{"d_model": 192, "positions": "alibi", "qk_norm": false, "parallel_block": false, "init_std_qkv": 0.0293, "final_lr_fraction": 0.1, "doc_mask": true}
Each number is 50 + 10 x the weight over its row's rms, rounded and kept within 0 to 99. Layers, rows and columns count from 0. The size before them is the row's rms in percent of the matrix's.

# q: layer 4 attention query, 192x192, rms 0.0568, rows 158-159, columns 0-191
# k: layer 4 attention key, 192x192, rms 0.058, rows 158-159, columns 0-191
# v: layer 4 attention value, 192x192, rms 0.047, rows 128-143, columns 0-191
# o: layer 4 attention output (transposed), 192x192, rms 0.0726, rows 128-143, columns 0-191
q158 100:65 66 30 53 40 53 52 43 35 40 58 35 56 58 62 61 32 51 36 34 39 70 61 52 55 18 46 43 66 54 44 56 38 49 55 38 42 50 32 52 60 50 47 57 55 53 57 42 62 37 43 45 56 50 50 70 38 53 52 49 54 44 58 47 50 41 52 61 52 40 67 53 50 52 54 33 48 28 47 50 68 62 46 47 48 63 51 56 37 50 42 49 44 32 50 43 46 35 49 49 50 61 42 53 36 46 60 49 59 52 53 65 56 44 46 60 32 55 46 50 62 81 35 53 53 57 38 43 54 53 65 42 37 57 44 60 53 49 55 52 27 71 49 50 40 65 68 44 66 51 50 50 61 57 35 74 47 64 57 47 38 55 48 52 45 47 54 54 36 46 47 41 64 40 65 47 49 60 30 50 43 34 61 52 46 49 38 62 58 46 49 48
k158 101:55 31 37 64 46 54 60 40 29 50 36 31 44 41 52 62 35 54 52 43 47 47 55 36 55 51 31 64 59 42 63 46 57 47 59 49 60 54 57 51 58 49 38 52 54 35 39 49 64 47 55 69 42 39 40 45 64 61 53 50 32 45 50 52 61 75 47 69 43 58 59 45 36 73 62 42 46 43 35 38 56 61 52 60 45 39 58 46 49 54 45 28 46 60 58 52 63 45 45 34 41 52 77 45 52 48 46 59 59 43 55 46 45 65 45 54 51 37 54 42 38 61 55 49 46 39 49 37 31 34 66 63 62 68 64 55 41 43 51 48 45 64 53 43 64 52 60 67 42 64 45 52 45 66 43 40 58 31 58 61 50 59 51 60 45 37 52 37 51 51 49 52 48 33 54 67 50 58 61 43 43 49 47 37 36 58 46 59 59 40 36 41
q159 101:40 50 58 41 40 60 59 55 49 53 33 40 52 58 72 54 52 57 51 60 43 52 60 41 47 60 46 53 56 68 25 33 54 44 27 67 72 56 56 42 54 50 47 45 45 42 41 52 53 59 56 78 42 60 52 56 39 53 55 64 44 56 34 46 57 53 46 55 60 50 59 44 56 53 46 44 56 26 53 41 56 54 52 63 74 66 59 43 46 46 58 47 45 48 58 41 52 52 48 57 56 42 39 46 51 60 39 68 23 58 42 50 50 43 60 49 42 47 47 61 43 54 58 33 46 60 35 52 44 51 63 36 47 53 47 43 43 67 51 39 50 52 33 46 62 58 58 29 42 70 55 56 59 56 44 25 60 72 68 50 34 69 43 41 44 46 49 44 31 39 58 54 41 39 55 53 49 31 47 36 47 56 53 43 56 47 68 49 48 55 57 51
k159 104:54 44 53 57 65 42 63 65 59 51 46 55 60 35 53 59 30 71 61 55 43 63 59 49 47 70 35 47 57 38 32 56 46 33 59 64 22 50 40 44 65 50 35 47 38 60 50 51 40 71 69 44 50 48 53 40 61 29 59 43 45 57 75 43 43 60 54 50 53 63 55 57 53 54 46 59 59 35 34 38 55 39 54 69 52 35 46 70 60 52 46 38 41 49 58 44 55 63 47 49 42 43 57 52 52 42 52 52 49 58 40 44 54 43 35 51 62 40 56 50 44 41 48 45 61 46 38 66 64 39 40 46 60 58 39 54 45 48 39 63 65 45 52 52 54 47 39 41 52 44 52 54 60 57 35 53 48 41 40 42 28 62 49 51 39 51 40 59 41 57 65 61 50 34 44 53 56 52 53 57 46 82 50 40 59 41 67 59 46 59 37 51
v128 081:32 38 44 59 43 33 53 67 62 56 54 34 55 42 48 50 49 41 45 47 48 55 54 54 71 47 47 40 41 53 43 36 39 63 48 47 45 55 44 49 40 43 35 50 51 61 51 56 48 69 42 63 50 29 55 60 55 54 34 64 52 28 47 48 48 39 48 70 59 50 39 43 73 68 52 68 58 57 55 39 73 43 27 58 50 53 63 45 46 39 64 48 40 39 65 43 58 33 51 59 61 53 54 54 55 53 39 60 65 56 61 37 42 43 52 41 53 52 59 30 38 60 59 48 59 35 42 45 52 42 58 47 48 43 45 56 66 42 43 32 60 52 47 57 38 39 42 51 62 50 54 46 60 45 47 55 47 55 42 52 42 58 68 43 55 26 44 57 55 30 69 68 63 54 49 30 52 57 55 47 52 42 49 56 65 52 51 59 46 77 57 55
o128 080:54 45 41 82 60 51 28 45 41 33 50 58 49 57 41 49 46 47 58 46 49 52 63 52 40 52 63 57 37 50 65 43 46 63 72 22 54 44 58 46 41 62 60 50 71 46 42 46 45 36 64 32 37 59 52 61 59 45 52 51 50 73 51 64 53 57 50 62 45 37 32 34 36 56 36 49 48 57 43 45 42 54 60 42 50 41 36 62 44 64 45 45 58 43 48 49 58 41 36 45 41 58 56 45 54 49 53 36 51 60 43 58 62 65 56 62 48 61 51 61 49 45 45 51 41 61 54 47 58 66 42 25 40 47 53 54 32 52 48 57 49 47 58 51 34 75 48 59 36 52 50 53 46 40 47 40 63 38 44 28 58 33 60 47 46 63 58 50 61 67 47 54 31 52 54 63 52 49 58 50 44 34 40 52 47 68 48 34 52 62 48 54
v129 084:45 41 54 50 56 53 53 41 56 68 56 45 50 62 49 45 39 60 44 49 59 43 44 50 46 53 41 54 53 54 37 44 58 30 69 48 40 48 47 41 40 64 66 64 46 52 57 42 56 53 57 60 59 35 46 47 47 59 57 47 78 42 53 58 67 57 45 56 52 42 47 66 51 68 32 47 57 50 64 72 57 43 50 47 46 31 48 45 55 38 60 42 60 32 60 41 46 53 57 51 32 59 57 45 51 60 49 56 65 43 46 38 54 60 69 49 37 57 42 53 36 62 59 68 51 44 32 27 37 45 52 31 63 56 53 63 50 49 45 54 56 52 39 74 22 53 62 65 30 68 38 47 53 56 56 45 54 28 49 60 56 55 31 53 49 61 32 44 34 54 68 37 47 56 46 48 46 43 46 51 31 48 46 48 51 44 50 37 40 49 46 48
o129 077:50 57 42 61 46 50 49 47 44 59 48 57 37 50 44 57 55 60 74 49 54 41 46 44 56 57 52 58 41 61 70 60 42 52 60 34 46 47 57 51 44 42 48 39 73 70 51 37 39 40 55 34 52 49 40 45 56 46 60 24 37 53 50 64 50 45 56 56 46 44 60 34 87 48 43 46 66 69 48 47 36 36 60 46 30 49 63 53 31 55 59 42 39 64 63 57 59 42 50 42 42 52 53 62 44 52 51 35 33 56 58 47 38 57 38 58 54 43 42 37 34 45 52 36 43 38 49 60 61 58 41 65 42 39 70 58 48 62 44 51 50 41 55 34 44 46 50 36 56 42 40 55 62 43 57 41 45 55 49 56 66 53 53 25 48 59 48 45 51 59 39 45 50 55 48 42 39 72 54 62 67 61 45 44 60 54 47 72 56 52 42 53
v130 093:46 52 57 32 65 52 39 61 46 66 50 56 43 53 30 42 62 45 44 39 59 43 40 50 43 65 50 60 37 66 58 49 32 60 48 43 43 57 46 40 59 55 63 58 47 56 36 46 48 44 50 46 33 66 72 54 42 45 39 59 50 57 37 49 55 55 46 55 38 36 60 51 50 31 55 44 56 42 61 52 37 67 44 46 48 41 51 71 51 23 53 41 50 48 33 54 48 56 47 55 52 46 28 46 59 43 54 44 51 29 57 75 44 51 60 42 62 48 62 39 49 51 55 29 55 37 33 56 50 43 57 43 20 51 58 52 38 57 55 40 48 45 51 52 67 59 44 59 73 45 47 57 47 62 42 51 52 58 45 63 66 39 41 61 64 59 52 43 42 40 41 51 46 39 59 56 58 62 49 58 58 51 59 57 51 55 28 58 75 51 66 47
o130 083:54 37 44 51 38 39 74 63 35 43 59 37 40 50 42 41 37 52 50 35 44 61 58 49 55 33 63 49 74 56 47 54 56 37 46 59 57 49 45 58 64 41 47 48 36 57 71 46 48 46 69 64 74 37 46 57 41 47 69 47 43 57 30 41 52 40 43 40 47 53 55 55 44 53 50 47 47 49 77 52 44 54 37 66 43 67 48 60 55 53 41 56 62 49 68 57 54 69 43 52 43 42 34 53 31 49 51 58 55 49 46 52 34 44 58 37 28 56 47 61 57 58 48 57 41 48 56 51 55 48 65 52 62 65 33 54 48 43 47 51 40 64 48 50 55 36 61 57 45 65 53 47 35 48 47 21 48 52 58 53 53 68 45 43 52 30 61 51 47 52 51 51 57 44 57 43 51 39 55 63 33 37 63 54 49 35 56 47 60 37 33 59
v131 089:56 44 65 46 52 56 38 42 39 35 60 48 33 46 62 43 47 40 45 30 47 54 57 48 57 54 45 51 55 47 66 69 48 43 50 34 71 42 60 45 61 51 47 42 52 49 44 36 52 49 39 49 52 78 57 39 62 51 48 41 56 60 36 37 37 32 49 59 36 33 49 43 48 42 69 49 70 54 50 67 42 43 68 50 58 38 51 53 40 59 64 29 43 55 59 57 27 55 49 52 51 47 60 47 47 44 59 60 48 62 71 52 51 36 50 45 59 52 37 42 63 40 55 22 49 77 49 52 61 60 63 60 44 32 41 41 53 60 59 60 46 53 46 76 48 37 54 57 45 53 35 52 40 49 55 55 52 50 28 33 65 52 52 44 57 61 53 50 49 61 38 42 45 64 43 47 40 47 38 51 55 58 38 54 47 60 60 51 55 60 51 57
o131 077:36 28 33 35 61 49 66 59 67 51 57 46 60 75 55 60 65 61 44 61 57 56 53 43 65 51 55 60 31 49 53 42 59 67 47 56 65 62 39 52 49 57 48 27 51 43 54 49 51 60 46 48 40 49 38 35 39 64 60 48 60 65 38 55 56 33 60 38 81 52 46 57 28 68 45 59 54 35 48 32 50 37 34 53 41 62 50 30 43 28 50 46 45 64 46 64 49 50 54 51 38 36 34 40 56 58 41 51 55 57 51 61 60 48 59 55 42 43 58 46 45 58 53 58 49 57 58 49 49 41 43 44 42 66 49 54 63 52 60 40 43 46 61 37 55 43 44 43 41 58 57 54 47 51 33 51 45 52 54 52 44 55 42 50 33 37 48 59 45 45 57 40 31 57 74 59 37 45 45 41 63 56 60 44 58 59 48 48 55 51 42 41
v132 085:46 51 64 62 40 47 44 47 64 53 47 51 58 63 44 41 55 40 59 54 78 45 31 47 55 54 44 52 42 49 44 48 44 87 52 64 58 39 41 31 40 56 61 28 44 56 53 38 54 50 63 63 58 36 42 61 45 48 44 52 41 49 47 55 54 55 37 56 31 46 50 46 60 46 58 42 49 34 47 40 36 70 48 49 43 45 54 54 48 37 54 38 29 51 67 40 70 59 59 64 44 41 62 55 76 49 54 60 59 34 57 48 61 59 37 43 57 50 50 42 58 59 51 59 45 39 35 35 65 51 59 56 69 65 47 62 42 53 48 40 42 37 61 40 55 58 58 58 49 34 76 61 41 33 47 54 46 54 43 39 47 45 41 51 48 48 45 47 43 70 55 38 39 51 43 59 46 60 48 46 44 49 53 43 38 45 63 59 59 41 50 36
o132 081:48 43 45 50 43 41 34 53 49 63 65 45 36 53 38 45 45 57 57 50 51 38 57 43 36 50 48 59 61 60 52 63 63 38 63 43 50 41 61 55 54 49 53 44 43 41 63 52 47 41 63 42 57 51 65 55 72 48 62 54 55 41 25 49 72 54 55 52 51 42 52 48 43 45 56 48 58 68 56 53 38 54 55 42 55 61 53 55 50 43 46 54 43 44 43 66 53 50 52 34 36 43 60 52 50 49 34 54 54 47 46 35 33 48 77 26 48 43 46 60 24 45 49 35 66 29 60 56 37 40 61 46 57 57 48 58 54 53 44 36 48 53 56 65 46 52 68 67 47 57 53 53 63 59 32 48 63 41 55 49 39 69 47 40 43 53 41 29 44 62 41 45 44 46 43 59 67 41 39 52 23 48 49 51 52 42 60 81 42 50 58 67
v133 092:49 43 55 32 42 59 42 43 63 57 46 49 44 58 38 62 38 52 57 63 53 43 67 55 37 40 46 58 51 48 55 49 44 58 51 63 47 42 45 27 53 43 35 48 53 48 60 55 50 35 49 67 70 61 55 49 39 53 63 40 44 51 47 52 39 61 59 67 56 48 54 50 50 27 52 37 43 59 57 54 49 53 52 51 46 51 23 30 38 62 58 59 46 54 32 57 42 51 51 33 49 58 49 43 40 63 58 51 50 37 53 59 59 44 35 58 42 69 42 58 62 57 44 56 58 51 63 58 43 40 65 62 41 61 54 46 50 62 61 56 61 51 25 40 45 39 52 37 45 69 48 63 54 49 50 58 36 43 49 41 49 75 69 45 41 31 57 40 59 71 58 55 48 46 55 52 44 51 49 60 47 48 66 53 35 39 43 75 66 38 56 31
o133 083:52 61 57 32 57 68 55 56 49 37 39 37 57 34 53 32 56 54 56 51 41 49 35 53 73 61 53 44 61 42 51 36 51 59 33 44 56 41 46 52 65 49 58 61 45 56 59 49 31 58 47 48 53 51 26 46 52 44 48 47 55 36 43 36 75 64 43 51 52 57 50 51 40 59 30 63 45 41 52 71 59 34 49 66 56 47 68 43 68 58 58 49 48 47 47 54 52 49 67 69 36 50 43 54 46 39 37 49 51 23 40 53 54 47 50 43 51 46 43 29 63 45 64 42 49 51 45 52 57 55 38 39 47 61 44 40 59 29 50 50 36 49 69 51 65 52 44 30 57 38 43 60 52 61 65 36 74 50 60 54 55 51 52 62 57 45 53 43 65 42 49 50 51 43 51 40 49 47 62 49 40 39 68 40 67 51 54 59 54 49 34 44
v134 086:42 33 47 40 49 51 46 35 58 50 59 54 46 49 17 52 50 58 55 64 50 55 38 45 52 62 46 68 57 62 58 56 60 48 64 41 47 40 42 64 49 68 43 54 47 48 63 59 51 53 40 50 29 47 59 70 37 46 63 44 54 51 35 49 59 47 23 49 54 49 72 52 51 42 32 39 42 65 55 52 46 55 44 51 61 29 58 55 71 37 61 30 51 51 46 53 39 45 51 72 49 54 55 45 50 38 45 43 49 46 46 44 21 32 56 67 67 62 55 46 65 48 51 47 60 33 64 48 28 45 45 66 55 49 57 47 50 57 59 52 47 71 46 61 54 49 47 41 44 47 37 26 51 49 64 50 52 57 53 61 48 57 44 43 37 46 34 51 54 49 70 45 54 54 55 33 53 54 51 56 54 43 50 59 43 34 49 63 55 59 40 52
o134 075:47 49 41 31 33 46 50 59 49 60 57 34 57 48 47 41 61 52 62 54 46 54 48 49 55 41 51 47 54 59 61 48 51 66 44 66 50 61 49 42 49 57 42 37 71 51 48 38 52 55 60 55 62 44 63 46 66 44 67 65 52 31 38 36 60 39 54 55 39 58 50 61 50 25 61 54 31 35 65 50 38 37 47 65 40 47 35 53 46 58 59 43 38 62 51 50 58 69 45 47 60 42 41 43 54 48 56 40 44 54 61 53 50 53 42 34 41 60 65 60 64 55 32 54 49 54 34 45 52 71 45 60 46 46 62 45 49 54 56 43 34 55 58 42 56 72 42 57 50 60 62 62 40 17 55 51 70 42 42 47 43 50 58 46 43 50 73 32 46 44 48 49 55 66 42 43 27 64 51 60 42 52 50 30 43 38 48 43 57 53 53 46
v135 088:33 55 55 43 51 49 44 66 67 53 39 61 49 29 57 54 50 66 30 52 51 33 41 45 57 50 51 46 53 59 58 59 50 53 47 56 36 57 47 54 50 37 46 46 43 53 47 44 71 54 46 51 46 31 50 22 46 54 48 57 59 40 54 55 45 63 64 33 30 75 78 56 55 69 28 41 40 39 53 43 51 60 39 63 51 57 54 37 46 66 39 37 35 56 34 55 67 47 50 47 46 68 49 60 54 55 59 43 44 56 62 55 49 55 41 50 53 50 53 47 57 39 49 44 55 33 47 64 46 45 49 60 52 62 70 43 56 75 33 45 53 38 44 55 57 40 26 40 50 51 58 43 46 49 30 46 60 52 45 57 46 54 60 55 57 47 50 50 44 56 58 53 55 49 45 45 43 44 60 34 39 55 41 31 38 57 62 68 60 39 38 52
o135 081:67 53 71 44 56 46 41 49 44 54 50 55 45 44 53 44 45 56 39 58 31 41 72 51 62 45 39 40 49 56 45 44 52 31 46 69 59 46 67 46 53 46 55 61 39 59 37 60 42 55 67 41 49 60 49 63 71 44 45 63 43 39 55 36 55 56 38 68 40 39 42 47 54 54 38 63 33 64 51 64 41 70 56 43 39 39 33 70 73 60 57 52 41 57 48 51 51 48 58 55 57 48 66 54 39 36 52 62 59 24 52 44 37 56 46 54 54 56 41 47 60 29 45 74 47 44 34 40 52 47 57 49 63 45 42 45 45 55 55 44 56 43 49 31 37 55 59 62 48 54 43 50 47 57 56 71 45 68 39 30 56 43 69 44 55 45 46 42 68 30 51 38 38 44 49 47 51 52 44 58 45 62 50 55 41 51 56 48 47 36 54 43
v136 087:62 58 43 54 55 40 35 68 63 62 60 53 45 55 43 53 57 38 46 42 57 52 40 43 55 49 57 51 49 57 46 42 44 46 50 39 54 49 40 40 39 54 52 40 53 56 43 45 43 57 57 47 34 33 54 50 56 55 39 51 35 38 46 44 59 48 30 56 47 74 56 43 52 74 50 62 73 57 59 41 51 40 45 53 57 55 42 53 66 54 64 29 58 53 38 63 61 42 55 37 50 52 58 50 75 57 48 46 36 46 57 33 58 53 55 60 44 39 70 53 45 48 48 43 59 44 60 51 61 50 35 48 60 67 51 44 55 55 38 53 57 43 45 33 52 57 50 48 54 40 52 57 50 63 31 41 87 54 53 65 61 40 32 64 77 49 41 66 36 54 36 57 46 61 40 39 38 45 57 43 47 25 50 39 50 50 56 42 36 55 50 37
o136 083:40 39 50 55 45 57 51 54 29 57 53 46 52 36 37 57 34 48 52 57 55 66 60 70 38 28 51 58 53 54 47 53 39 27 50 66 54 54 55 63 43 44 48 60 51 54 55 43 72 38 32 56 38 33 51 61 61 48 52 54 47 55 38 60 46 27 61 59 73 56 42 41 54 44 61 37 31 58 61 54 43 47 61 50 36 58 56 78 48 52 55 66 64 76 53 45 53 54 60 56 34 43 62 50 56 41 51 60 58 54 44 43 37 58 37 39 44 43 50 42 61 56 40 54 30 48 50 63 37 41 42 49 63 37 61 57 35 57 42 43 60 52 56 41 37 54 53 60 53 49 44 46 37 42 56 70 43 48 41 54 42 47 48 47 56 59 62 48 43 59 52 39 47 52 42 49 39 55 32 63 46 54 27 63 54 56 56 66 61 39 35 59
v137 092:49 50 47 52 59 43 51 60 55 54 59 55 45 65 48 53 42 43 37 42 67 68 53 60 36 39 55 42 59 45 40 41 45 38 55 45 40 65 54 44 26 45 51 34 58 58 64 62 69 60 42 41 76 52 42 44 62 44 46 53 55 38 52 50 31 67 31 38 63 46 51 41 52 39 66 42 62 38 46 45 51 43 51 54 45 52 52 44 44 65 44 39 69 66 61 66 48 41 50 42 38 55 69 45 43 44 58 38 42 51 47 50 44 54 41 50 62 38 60 58 44 60 39 73 47 37 53 64 37 51 77 61 41 50 48 56 56 51 39 50 34 63 52 56 36 68 56 32 54 44 44 39 42 38 54 57 54 43 44 36 53 46 67 52 62 54 67 48 43 64 58 65 52 58 45 50 44 50 50 59 31 65 48 46 43 45 62 47 53 61 30 31
o137 089:44 44 50 29 54 46 34 41 49 48 47 53 42 41 40 61 54 55 66 52 61 48 51 61 52 55 50 65 38 51 50 49 53 60 47 56 48 57 34 52 42 59 48 45 25 52 36 56 42 31 43 65 33 58 50 64 56 37 33 45 53 48 44 69 63 43 52 57 64 50 45 47 39 40 65 55 70 64 43 52 58 58 48 62 58 54 64 51 60 33 53 61 47 33 57 50 56 52 52 44 50 45 42 57 50 61 49 39 47 53 44 28 73 61 61 31 55 43 47 34 33 37 51 52 48 66 57 57 48 67 41 41 47 54 55 49 45 70 53 36 61 35 52 58 60 53 48 54 56 25 71 42 60 38 57 60 60 70 43 28 51 47 58 50 30 57 41 67 47 51 37 46 57 57 39 45 50 74 36 41 40 49 51 43 63 38 46 50 52 49 50 52
v138 087:56 46 52 51 28 69 54 60 46 44 41 41 43 51 49 33 70 48 58 47 57 54 51 44 51 47 41 77 41 59 61 46 33 57 49 57 63 61 48 43 45 46 46 51 58 70 52 40 51 64 55 51 53 32 54 68 40 56 59 43 49 49 47 42 72 56 55 64 32 65 42 49 26 41 38 58 59 48 56 57 40 38 59 52 33 49 45 64 51 44 51 56 45 48 51 41 66 61 43 42 32 43 47 63 52 67 41 59 63 49 76 55 46 62 43 47 56 38 51 63 47 64 65 47 46 41 50 32 54 55 71 42 35 43 50 65 50 56 53 50 52 51 59 59 57 48 57 55 47 54 35 44 34 53 53 53 61 48 61 60 48 29 31 37 63 32 39 51 51 52 41 62 54 36 58 30 50 62 34 56 55 47 69 46 53 48 55 39 61 45 54 35
o138 082:84 41 51 47 54 58 39 48 35 46 65 41 47 66 53 61 57 68 60 37 50 65 45 45 43 56 49 35 56 38 53 52 44 44 53 46 51 34 46 65 55 56 55 52 53 48 62 50 50 57 45 44 52 53 71 54 48 42 43 20 44 49 41 55 46 63 63 42 51 56 50 48 63 44 51 52 43 62 57 48 46 62 38 69 52 44 60 29 40 48 45 43 51 54 66 65 35 71 37 49 46 49 54 52 36 39 58 56 33 46 56 43 34 53 78 34 60 59 46 39 39 44 56 72 45 34 59 70 36 44 41 54 66 45 47 58 48 54 47 50 52 40 46 51 52 42 52 34 44 67 58 55 41 54 43 28 52 50 52 66 56 55 58 40 58 65 60 57 50 60 41 34 36 41 33 48 43 52 45 52 50 56 40 54 52 61 47 51 46 34 35 66
v139 096:51 46 32 43 45 42 47 45 59 59 39 57 49 45 32 41 65 23 50 53 35 55 39 50 43 53 36 62 47 52 52 50 31 47 42 46 51 37 40 46 42 36 52 53 41 58 75 66 45 73 46 46 60 44 32 66 42 48 52 50 60 54 43 60 47 54 37 61 49 33 54 41 45 64 17 59 38 64 53 37 50 50 59 47 53 53 55 55 43 50 46 44 73 43 55 40 37 50 49 59 37 56 56 77 49 49 46 69 41 55 56 52 43 63 65 57 59 63 41 40 49 47 65 42 37 36 40 49 52 52 45 66 56 40 74 65 43 58 55 50 39 77 41 63 64 41 52 40 55 55 38 54 45 53 46 41 56 63 47 51 46 49 37 55 54 39 43 68 45 55 59 40 46 51 56 46 51 42 70 65 45 46 45 61 50 54 56 55 62 43 50 47
o139 091:56 40 61 48 37 47 63 57 53 48 63 35 31 51 45 52 55 50 58 46 54 68 50 46 55 37 35 57 44 45 59 47 52 24 49 43 47 51 63 61 47 61 35 56 50 48 51 55 66 48 41 45 40 34 63 32 63 45 50 43 33 48 53 67 54 45 63 66 43 65 60 63 61 46 57 63 50 67 48 55 35 52 36 65 45 58 35 38 49 46 64 53 52 48 68 45 40 58 33 47 56 48 27 60 49 38 53 36 66 50 52 64 45 46 51 34 37 41 53 46 54 34 50 60 54 55 49 57 32 57 40 53 68 31 45 51 62 67 69 38 59 43 53 38 45 55 58 47 42 64 53 61 42 52 43 47 57 37 57 53 55 47 60 26 46 46 52 49 49 51 56 70 40 47 43 47 38 64 33 68 50 62 39 47 55 56 58 28 45 59 49 41
v140 089:36 50 37 47 60 59 53 40 49 72 53 45 40 55 51 49 47 55 44 59 36 39 54 38 45 47 47 58 42 49 56 60 46 46 61 44 45 56 50 50 31 51 32 41 41 55 47 55 47 55 56 55 37 30 43 60 44 38 56 40 53 42 64 70 68 53 60 66 57 53 44 60 46 53 60 62 42 65 45 49 44 51 50 42 51 51 57 57 29 32 37 27 58 39 59 53 68 41 56 76 67 36 69 55 47 47 32 50 54 44 60 54 50 42 47 36 36 52 50 51 50 46 36 54 34 46 30 53 72 45 48 48 42 67 24 44 60 66 56 60 62 74 37 47 65 47 44 52 55 53 37 46 39 50 60 34 43 61 61 45 65 44 36 64 53 43 40 61 56 63 46 42 60 49 52 60 36 64 53 54 38 50 55 51 45 64 58 42 40 41 50 47
o140 085:39 38 46 37 58 42 59 41 49 50 44 55 44 36 61 61 41 66 55 54 72 54 49 51 45 64 43 44 37 63 40 49 62 46 58 29 43 41 46 51 53 52 52 59 50 25 63 38 46 66 36 34 55 41 55 50 46 53 46 50 46 39 51 36 49 47 49 51 39 64 55 50 47 65 34 57 51 43 43 57 37 62 65 45 52 61 46 40 49 47 38 54 68 67 46 50 37 46 60 32 46 55 38 64 60 54 52 50 53 48 60 62 31 53 40 63 64 61 63 44 59 49 64 51 57 53 48 64 68 76 39 66 57 43 60 61 49 40 53 43 39 28 51 35 43 54 60 66 49 51 60 42 54 44 38 59 49 45 47 52 41 61 71 41 59 47 63 39 33 70 53 53 57 41 62 35 47 58 40 41 50 67 34 52 40 59 32 39 46 43 43 42
v141 087:46 43 37 45 44 61 40 48 47 65 51 29 66 60 54 54 48 42 54 47 35 65 57 62 56 31 58 48 54 69 52 51 40 38 59 71 33 51 55 50 50 32 36 71 39 38 49 65 51 40 49 55 49 40 46 62 52 49 55 49 48 51 46 56 59 41 45 40 55 42 31 49 44 56 52 36 46 52 52 68 54 52 52 38 48 49 45 63 39 39 27 57 52 30 47 40 51 68 46 54 44 56 64 38 53 48 43 56 40 54 59 53 50 66 51 56 57 59 29 44 44 32 43 58 45 58 60 65 59 26 38 58 47 57 61 68 48 63 54 56 49 58 39 65 69 52 35 46 46 56 62 57 54 33 57 27 55 58 58 76 44 47 56 61 40 55 51 58 36 50 54 43 49 49 42 64 57 62 51 58 47 51 58 46 43 32 63 51 43 33 30 53
o141 083:47 67 67 54 52 42 56 42 57 41 36 46 43 38 54 36 54 62 51 40 63 34 26 47 58 55 37 58 51 48 36 41 52 37 34 47 67 61 59 63 52 54 42 55 53 42 42 43 58 60 48 46 49 49 54 48 58 51 44 51 50 45 73 43 55 41 59 66 39 57 63 55 65 38 39 42 34 46 40 36 36 35 58 43 51 32 44 33 43 40 59 51 66 61 44 53 52 44 54 61 52 48 42 57 50 49 46 60 58 48 57 56 45 35 62 35 64 48 57 51 60 51 65 54 68 46 55 59 55 62 55 68 38 28 39 40 44 51 73 61 67 39 56 38 49 52 47 43 54 49 58 67 43 63 32 68 55 37 45 48 54 49 35 40 46 37 51 56 57 71 53 58 28 57 29 39 36 52 54 60 65 60 57 57 49 45 42 50 44 55 66 42
v142 093:42 46 42 54 56 39 49 49 64 56 61 60 47 55 47 37 68 56 30 41 43 68 46 49 56 40 48 49 44 59 49 42 66 62 48 42 61 53 30 45 44 55 54 53 33 52 43 44 41 64 54 65 63 60 60 45 44 40 52 58 58 38 73 50 45 55 63 49 33 52 37 59 65 56 46 64 53 41 29 51 50 46 58 40 48 53 47 56 42 50 50 48 62 52 65 27 41 43 56 53 46 25 52 51 51 41 39 68 62 46 28 38 60 38 49 59 52 62 41 57 44 46 66 63 38 51 28 32 51 41 57 66 51 45 45 59 61 39 61 52 28 55 48 54 50 60 55 57 64 32 67 45 46 47 31 49 51 62 43 63 41 56 47 47 57 58 42 48 39 35 58 54 39 69 36 45 61 43 51 69 59 51 52 49 58 62 61 39 34 55 50 66
o142 081:53 52 30 57 54 48 36 39 54 38 56 46 32 55 42 62 39 54 48 52 58 41 56 39 38 51 69 63 69 52 64 76 53 39 47 47 48 41 56 57 42 43 40 39 67 34 61 46 62 44 45 42 47 43 42 38 59 50 28 29 52 67 49 27 42 53 44 53 51 48 60 36 58 63 48 46 60 56 62 42 51 61 43 38 38 46 39 54 26 55 43 47 46 33 53 46 45 50 29 58 53 48 51 71 31 56 70 47 48 66 53 50 47 48 63 54 65 48 36 46 46 52 54 27 75 61 60 61 67 45 50 25 49 56 64 40 46 53 44 39 59 39 60 50 44 39 47 59 49 53 60 43 65 66 50 57 58 53 45 44 58 62 55 40 47 58 50 58 47 48 58 56 47 53 54 64 51 63 41 57 49 53 56 57 50 57 43 35 40 67 54 48
v143 084:64 52 56 64 35 44 46 63 46 51 56 59 48 44 49 67 48 58 53 45 55 55 50 35 47 46 54 54 47 53 53 47 48 66 36 49 64 59 46 48 71 51 52 50 61 47 46 54 41 39 38 62 44 47 31 40 36 32 40 62 42 30 43 39 71 51 47 35 58 55 33 59 59 42 57 45 51 38 53 43 34 31 27 41 63 61 51 56 65 71 39 49 41 66 39 40 47 47 50 56 52 62 46 55 57 59 43 27 38 34 49 52 58 52 33 69 39 43 49 49 51 75 56 69 43 41 43 45 38 44 55 49 65 63 47 34 61 48 48 46 58 54 44 68 19 58 59 55 65 55 51 54 64 50 48 59 49 64 56 48 51 45 35 39 51 61 45 56 59 51 50 58 52 62 57 46 52 47 49 61 69 56 50 48 31 57 45 54 46 61 61 38
o143 070:42 54 49 40 50 73 36 52 44 38 43 59 55 44 36 37 40 47 59 69 56 36 51 58 59 53 67 64 58 41 41 50 42 62 44 49 42 49 60 77 42 53 49 45 31 65 43 48 58 46 82 63 49 38 72 59 40 50 59 34 51 42 34 42 40 59 44 46 48 43 58 45 47 55 60 54 56 51 59 60 52 62 49 50 66 52 42 50 57 51 50 46 36 34 36 41 36 58 55 59 57 50 56 43 47 49 66 50 43 54 34 48 62 45 50 66 52 53 43 47 51 42 55 33 60 39 56 44 32 46 35 39 41 70 51 55 55 52 38 37 47 44 26 62 51 53 39 64 57 56 41 43 44 74 53 54 60 45 60 53 69 58 31 63 57 45 52 51 48 58 55 61 50 43 46 43 58 54 71 50 38 51 36 30 44 33 39 50 66 48 48 52